Part of a small language model's weights.
Size: 14 layers, width 192, 3 heads of 64 (1 for keys and values), MLP 384 SwiGLU, 4.94M parameters.
Architecture: RMSNorm before each block, biases, normalized queries and keys.
Training: a variant of Muon for these matrices, 93M tokens, 5655 steps.
Each number is 500 + 50 x the weight over its row's rms, rounded and kept within 0 to 999. Layers, rows and columns count from 0. Numbers have three digits each. The size before them is the row's rms in percent of the matrix's.

# layer 6 attention key, 64x192, rms 0.0499, rows 0-63, columns 0-95
092:624485503498445502594501507477529495485531453505515486478525535494528527503440504411501436519497496506505467530312589557568578556493537593531535463571489431517557484479496547534566476492503549500516465519510470515508405568459440457569513496506474537491515497467417522497487577476490491506
092:548534380489426482582499438525572493640575497467477554567426511491499534507419473524461554406509447500426439569503459424625584489481476513478498550515365491509550549459522396588530444533469449548510461582486522469544444577439498493533488544465396536523557506521499510477419483539496492464
093:492480515463487468484563533474543495476537585558513526524619495502544572530531507528554397606518467521489582492597447473476517590577530423531494463498526466473499555454496565535483532496545554512539589407509529452473587485570545443483429491418523449506490515452524600520480510474531516486
098:532487510500569432468476456530539494482582504501374438491540620461512497501399564409623484408533418486467510571355526476524521463530494538489478454507530479491513388417469456456506480453532586450517519486575487583494450586473436481493513498438502605459397511501592489565503533476512563546
090:594459476534470484621594507572533530551509497437474458510482410541467530447557520515463550462505542484454509505461473520598562471436516568464473563498404542568560522517434579527455365533399522511499456509530524557565535525477548464523453474491458560435495573504549536485549519533488521438
095:469482389400483583564492476471530581587523480505508558462459372471525481483525501423507518484515533526557492521383603513575539497491578594382527572533431481523519505475540420523568403501522482438459417534461489554457471490495484500540530534443406577455453503467522480484588519489457492536
090:503528412424492475563460465325515438488497557460583593595343446480597471459573434550568459471465471439402502503512447447534489478468562537502536414450539457494520444577587535568517460433585565576509448506487487464568509533497460493485447485472434455506513445507559473492445517557517552542
085:476559457447524416441532420429604432562507477547455474564486516472502559609508491459489526514489483553508465502615544419436503593501417489554453430600543475545479455504441519418481543503525478368460575611547455468459535555576537528482459538508531492447386518555558544478521399558456583562
103:463563490466494443547538579545532428440560565547465549545565540450391528471480541536558602523460409488505456504520554454503566579505541506461476519595492538516449562497452404502558435517506486544509523523486482477455461502528451493579527676502527548440541586526640526551574435528440471491
099:551521584460515449482461486499521472532539376515519540512525444475482441508410505527500491453461418505504511376538483492521501540516521504462542367502475566498494451528449509500545437482460503484578470494484475397527533416471582586477548430545516496434498482527544441426552472520591488486
101:476490536552526464435474546489488546424469535466506479529463493475536506594492482494532542528429509407565434491551518534487533517428635465498434458533591603510403519402441488555508474556645475530400563485484441515540496570484530490458533440575416511426409456514542487593462437467514506396
101:426573519510452571485509497375533497563545593561521472435535397475469530532483572454452508513462561466538480541446557515426522530543537589486484485452542530594459496504483476483534513410452488458504492557515483497542452520552558522471460529624563522429508519446498484552552412468461431470
102:481507486400506442550528481535472440472534560577514467577482479435491525521529480467521567482482521534366679545468489448510509520539464495586494508509545471498450472563495505479459498543456524446571477464414494473481451499506584469512510460591478500530566541578490426455496465471515533552
101:548589521452459539479444516569530578516453505580476556489538507624468534545505593523437603474519480405496398528414448508554457491528598509561509482432437599421552456461432415473467465491522436539543507582465494496529453541509575528430533503499447407433502454547487507398487530461584540503
096:507449546516570439430506433548506591455510496531533400501444556449452490554463541489501462442477380479466611511489533475458472435471450506521446513483449482539470530559492444507468504455509524552578536519505474582519457555524555522509448495523485610486480475496435478511543552478535473578
111:489475503542531424418532516443444523398452480543497515462483460465514465563530497414563473474495455400525478482595474560442561516605555593527588461510477536491437499497521511562452459526556480512438448443420524415445503447427567558571388469460521511494468515483509525582451480470525508421
104:537476472473522466453560470562492479544463433495579515546578462518518518583539432574448514462498431512537480596488477503497484550506517504446490473488541584603524433509489552555499450441509540447476477344626504509487581554464496366421494551370525543558531494487463532465507486436506440482
105:553492489533518568523385559465515604478487478594505554516565450534583421548528531390564450478524460407477465436545527479552480520526470542599478499466433531503472462595500515446531453571541578582405427395515524504503536528531549476442554506503465535568491561475487517540502508418502552501
102:601452535531528445490495527461492503407551534515463500345472554502508434506575523437574544489508478497502479591414508567556561568494490436529476507465470519622474507477464484408477451608441556428536495533537519482461410393447398496552491562452473457534550513492552512494528517452384499510
112:506526502577427561462544419466469426558466536442447424514506507455607506462472546476446500499567439397525529530542464567494483582595544459505456567511494489453482483469498543469433419438389523423455448563471441493424476578511515430472498517516519423459555534655508472545451385420518427495
106:432504372531558614486416488484573380569457504562539541443509467394441505530564449405528486491458506483401439498521506387491483461529575645483475492498515615480537500538481494447495443598532463461571425573544512504418487505551526530520504596514635520495406504435517508401499473493543428452
101:546590561431495554477547427489599449536434441494465480355497472508497546452438559465467454530595447452478510601515469469470411581434458495454550524472523491539484456492541559510482440383589491531378539619423530546552452516433444487498475551550575580463465463521545404533459470430561465460
103:369641416497525461470501487513493538591464503491522510509548435363517490510465541508478493509555470528492592413406401388503529430475513420459578449478586568503488453409609462472512520451569469546484514449523489493519463477544564480545442511490559616482481502494468551563427479560473436498
108:513452545475449497602435529502446476502575529521373417480529411453426480450589437448466564483481576484479452518473524580459531546565385439478430515506482488560445520444473510440561530530472485487437493580530488484571441547468544578539515510465521374504461370412457532417528517407525476464
101:475475496525556482487483418531506512581495424473484515465495483484516685488456359506513518477480501556517512450483414507459408536501492552447503489512468500466463539549549524416496564508547513441450497529488452501474543492559491502538557508481509489452472440464518424514547520508469486393
100:536592450449476476430505533534482470516542497577468549579412582522454461483510407434477545480452515543468524604537435612575504526502540506465434487523590517519408522496621425517444499538455477473553515633507575507446550476486486527431528512508390549397524508515580464501482455480515467501
115:387494545458530494458420506466536574534472535465492498478535484437418463540482449498409481494559500582564446478521444421563449481627468483483570475499433459463528518458445486465507415495542443542512524454551488475409510414403536457523496562462550541506448470536484526455517512509577485523
100:463485547489432437563490450499433480485552611496512494529456497521565407499541471505531534581526482464483475528510503530543501497413480618568500439465502512424621513489405461442535546500492444435446514520531471460532492440516439464527524580448535595538491596437397415386545480520515496506
098:513518431531553561457484597445556471507475568452454592501555546528544403505477442554499578557558517508526526426477534438519593591568540519498485449551515508449558371511531432519503538495476480527439461475508405530412539563537521555456477422489505466448418417564529445445527485531546480413
098:531490488440436496541417539561539537438510517526435489504555536451500487492516583427485487519563521561451451541499485525540470479462395518469502525519450531448575517491512525455441573523552514535485523538550540484484486538528517468463588515586514464499562502447518608472377502482388512424
102:409484500578548502431531489581507441504502506577477552564472412579502562472435519461477442427593561473590500465478542424496501502490463529538447560476528478447495507485494539454505547451494615558600514495527444527400540450520513491385537463472450511465498449488535550415542527478486520508
094:455487552524492601386497497447525457420530507453511557520500526545549473489460491407479544544564497480512511467521469489549462436537608575530565467494562568464537516423553438512601497484504489524515456519486456492510595501469518448495509549522449621416488395544537535516533462559522535465
089:600481506478512510565481459489516478487540475464447478435528529561503487480504497464480520438517491454501446468380546512513556468486531502439522419488473476556500529474533448470555364648464528466449435568436385510483436435532486449538508601540475523475512536427529489467539504516464517485
093:507426489475460523644561549439515497497573526505513448485479529509486489408539531514486465487410535510443547505438557517561555453560549483427427504455400591488497577529522405416575452491434584596553385548493515534511594481507508537573582476531500492560550528464466531545546567508465513492
083:517488444497515511573497480637439496465517520488473477454535539464449558526489538500504554478615537452548524515542470579502550505517529490458468464554489521557469463523475603487487539524467566537555529530502437591540453592493496507490534559544396589445437527511531407522555438529435435392
085:513370589526539512511524471424547545516434396536357524480497411499387524460487512521529546462423536558497530518540493591481569515449511512550556538517496487500436537464479488459555588507556536480506502490555449425475624508567501473463501483451451463506538547536537624542549441446554504585
094:448450462567479554599557509487499511513514508552564467578493543405554545454368498538389483486611501509514415535480476421443492502513462525506416509462476526567559512502494406543522511438453506532491408551584461497493532484504515538542480477492444510484519441570501552485385365474465517534
096:539538545510595566397571379469446516487517524525482579527437503564430630513437533558565553551453500488535541443650505408521402459410518508497505473441578531577556437538409374517498515522462556446520457403468520542442517587475587532475507504547537586541506489524515498553589457466533484414
095:487462488506412498605512509466548499492467439467476415460371546494549507556532472566442491451480533418464569466392537617572614487522451496479524485486435442578528452519525533518444504511465442470445565454581477575570574531493448502501553425454426551497476474493426518568472443550516613515
097:517531451462448480521526545408400434468572414441513476540451543537576451417495476535359497402432433552462480575492468520536436468478484455453493462473537453418450588408498401559430501491526526554497479591468469459513502467429556607526515438515475527527482523545550537534450478601550450486
096:516397402389455533545470524557456465510400450505484571495458450509492412449506449546580471495475474556430475488572555482450538622560605556425503447457380506520537547497535533453535491530438505540515531413600511538504512476509499549421502507418510576468475445497474400516398498603546558531
103:610493480513568476435514553589438480551570562581515605486449485510574535492468457536565496470475550493555497551525430432534559493512523406580446515467507532518528487419487517545433514506540425515427499545473478436484520461479543484614575452534492593483617536503435476548530493543464548476
114:470428569546573439469473511551449636454492500479535502453523463496500489557443469509604444491550433515568507486484450508468445509488592509468445558477535494512526512537528427590447555461542473602412494493518529503479459394593499513427482448503555615392492508528537453556588486479511437565
132:563469376506444569526488540503478515412518402453497497497407464557552450448520503475476503421540504479445415461437541509538524512472469481466540531476451382467590546537490537477528471526491556510453524475565538580542525524456438424512514462483415488572588598526493478460540547513474498469
112:608459439417508505504560544508446488542515494528508506534484517540519467467478496485503543444397526389412440433478537582514552511511441619492399515496542430455588552552572561492449498535386538405538527522493461536464448564480538477441528493532477447559543465600431511469389489456474607459
099:450514449587486508476390577554519450526498558540455507521458475401471524442562524483485445418434585392488465533495552458592389501416494486535551454541507521570439411562411514567575571476493590414547430508473491539435485547401482488496467461507472505482518500507419429444539510472538392454
101:487466471488453591507516506542461460461450578453505449463512453526530548543481476501396546500492456509483485521508526564454520466465491396587474574439457546509581478509385565553523569411458562474603444571411479628524413505360469527543514553508523495532577548482508428512463481510555530532
100:520542465572551524449494419505495446544484555454419407555531428522490449449429480574498440527465583485418413471532512446505477550444452552482441500477556442485546557430555432487502542539575548451554464479586601466623518488478461531463403575611538564417551545535461525495536567529450550520
098:602564564518516485510463500488437480506541518520503498549505481536469443501496479591529532419424480443444456543461595532589467452534437495561532543586516484479554576477453564530508531502469477493467583571548445528504480513463468528468448504448474503467543462540429465534483587465482518509
102:579440494482550436552448538509526456493498462488392513438489449586492411512476409478606480518480514466596533554471570437507540528504557434555552466538483523488435596475495545494518443419501532518529449465468516514498517553480519505446492553468497482500517504492559552564486525481497489570
101:445457465474492548466555486538593597496484468506528547531561525450580512594538457461511459449525466578581454560476422450574486412449602513439502458516483496524524461435546484585495657490511550476562525505489511484490396456503529527608519514554563506451481456530530543544563428540553595428
097:460510494480480467502508542454488482519468578533607513465517501402535453508544542577611558526603576487617577449486513531448481513519558552551554492437550512513546485530541449541455480474530516484422488455448477477526454555464570471492494435506507604560521446559455496530424566524532477550
099:517483537560499590454428448463397527503518547534500516556555520539422542575542518501380598555501497372434489500487475507478529425506476545475500535529441435563443459493523494489558449517529506469522482626462476429582494621548466510465593587481345585574507403516571559503501488540546460498
098:513504421502515473454506568436485461463494448571465495395397531487451448440463593454472545485438528565470487450498391509528588549626430499516489464541443498506479468490546421509493474472459511457454398593500482529526455517539468492503469503500597496541469468476495432451459506512574589463
104:425467514452546419484642500532467459504496456425446407563542548448502470482538492488565458527478481493465394492509493575569565490512506499564552483481459525497448498476507467551543485527530420582441475452387517519474493515525521403451531500489527507444471477507531438419512470470546459462
097:560566516544504602516564571497490486553526614443521405524438444515431470428509455547553498483529430482482515552460503461558532524446493523559522473669509561417504411445593514468556544554491468533547488540497536519494517521485551442538422444549542535462561501456484510514468558462494443376
101:525474520502485534498486492559586443577544510532522528418455548517395418491562394526508514526507510543470510456495499492568548466464588553432408390493484509469399539471537465480563517594555549480480541484489453492603499496498492540446352491581517526404471422451547478536480451432512458517
095:504586515452498540475516535452480551436557550453465636490487499454522451548541518466526502490483446460535484501410546464561500408547538364504443499557580511515493563518386527521451598459494594530520529516504478464489527556585514460491452493508521469527445419510525524543532547564469507457
103:495516573477420550547556511489594389477517494525408485501512528497434539514576578514565468452476450498579486519443545509487534509477479569521538552569567530530445556443446521546585476554481452509461498594526564440574425633537481477489577479515529476480494566502455521510555482501500470449
102:511538451602608496580532489463555481440487496482532572541546464567508470486471505547539508520451398480609522460512559501548450490541538547487525497435408534479422495458595463491402484472567482498457458478457386453489550480457534414459416455430458559511522522482472515471514446470646563528
098:513444473558503455474586420539549491445529440530470502547439558530454507427537495360490537568530492432637512478476480491545553558465534568532520435502594483516570438493481529505470411502444455469521608581423539497510434466405502566485499443525511511418499489487449529562490501588423436494
102:470421479513485493518493484559576484460454570458421562622544439480515549509543422547521385493433512494486508399524581485439447441507495461442510562556521494452492426449527453510547489459526504510518550434493469564561459478480610514416479471423484499454530457398493511564438588529517482501
104:427487433494455462531559574492521591503516487500577569534523383438502520469453449539465400537544460481497546573541521501504477445492518506506419487440514440560537502444561542586572545567444370497560473506542420490545564527540420461459531550496494486473548461398430480544531553542496581518
098:460452551510457558536610487535495494496451468439543461477489493499458422613477557528442381512552509468427504483462539420472522598532503591440430539546568508441518445494467607567539448504477516492509557570560451513483354575471526430504468520567528456548513489400583519472562432504548464439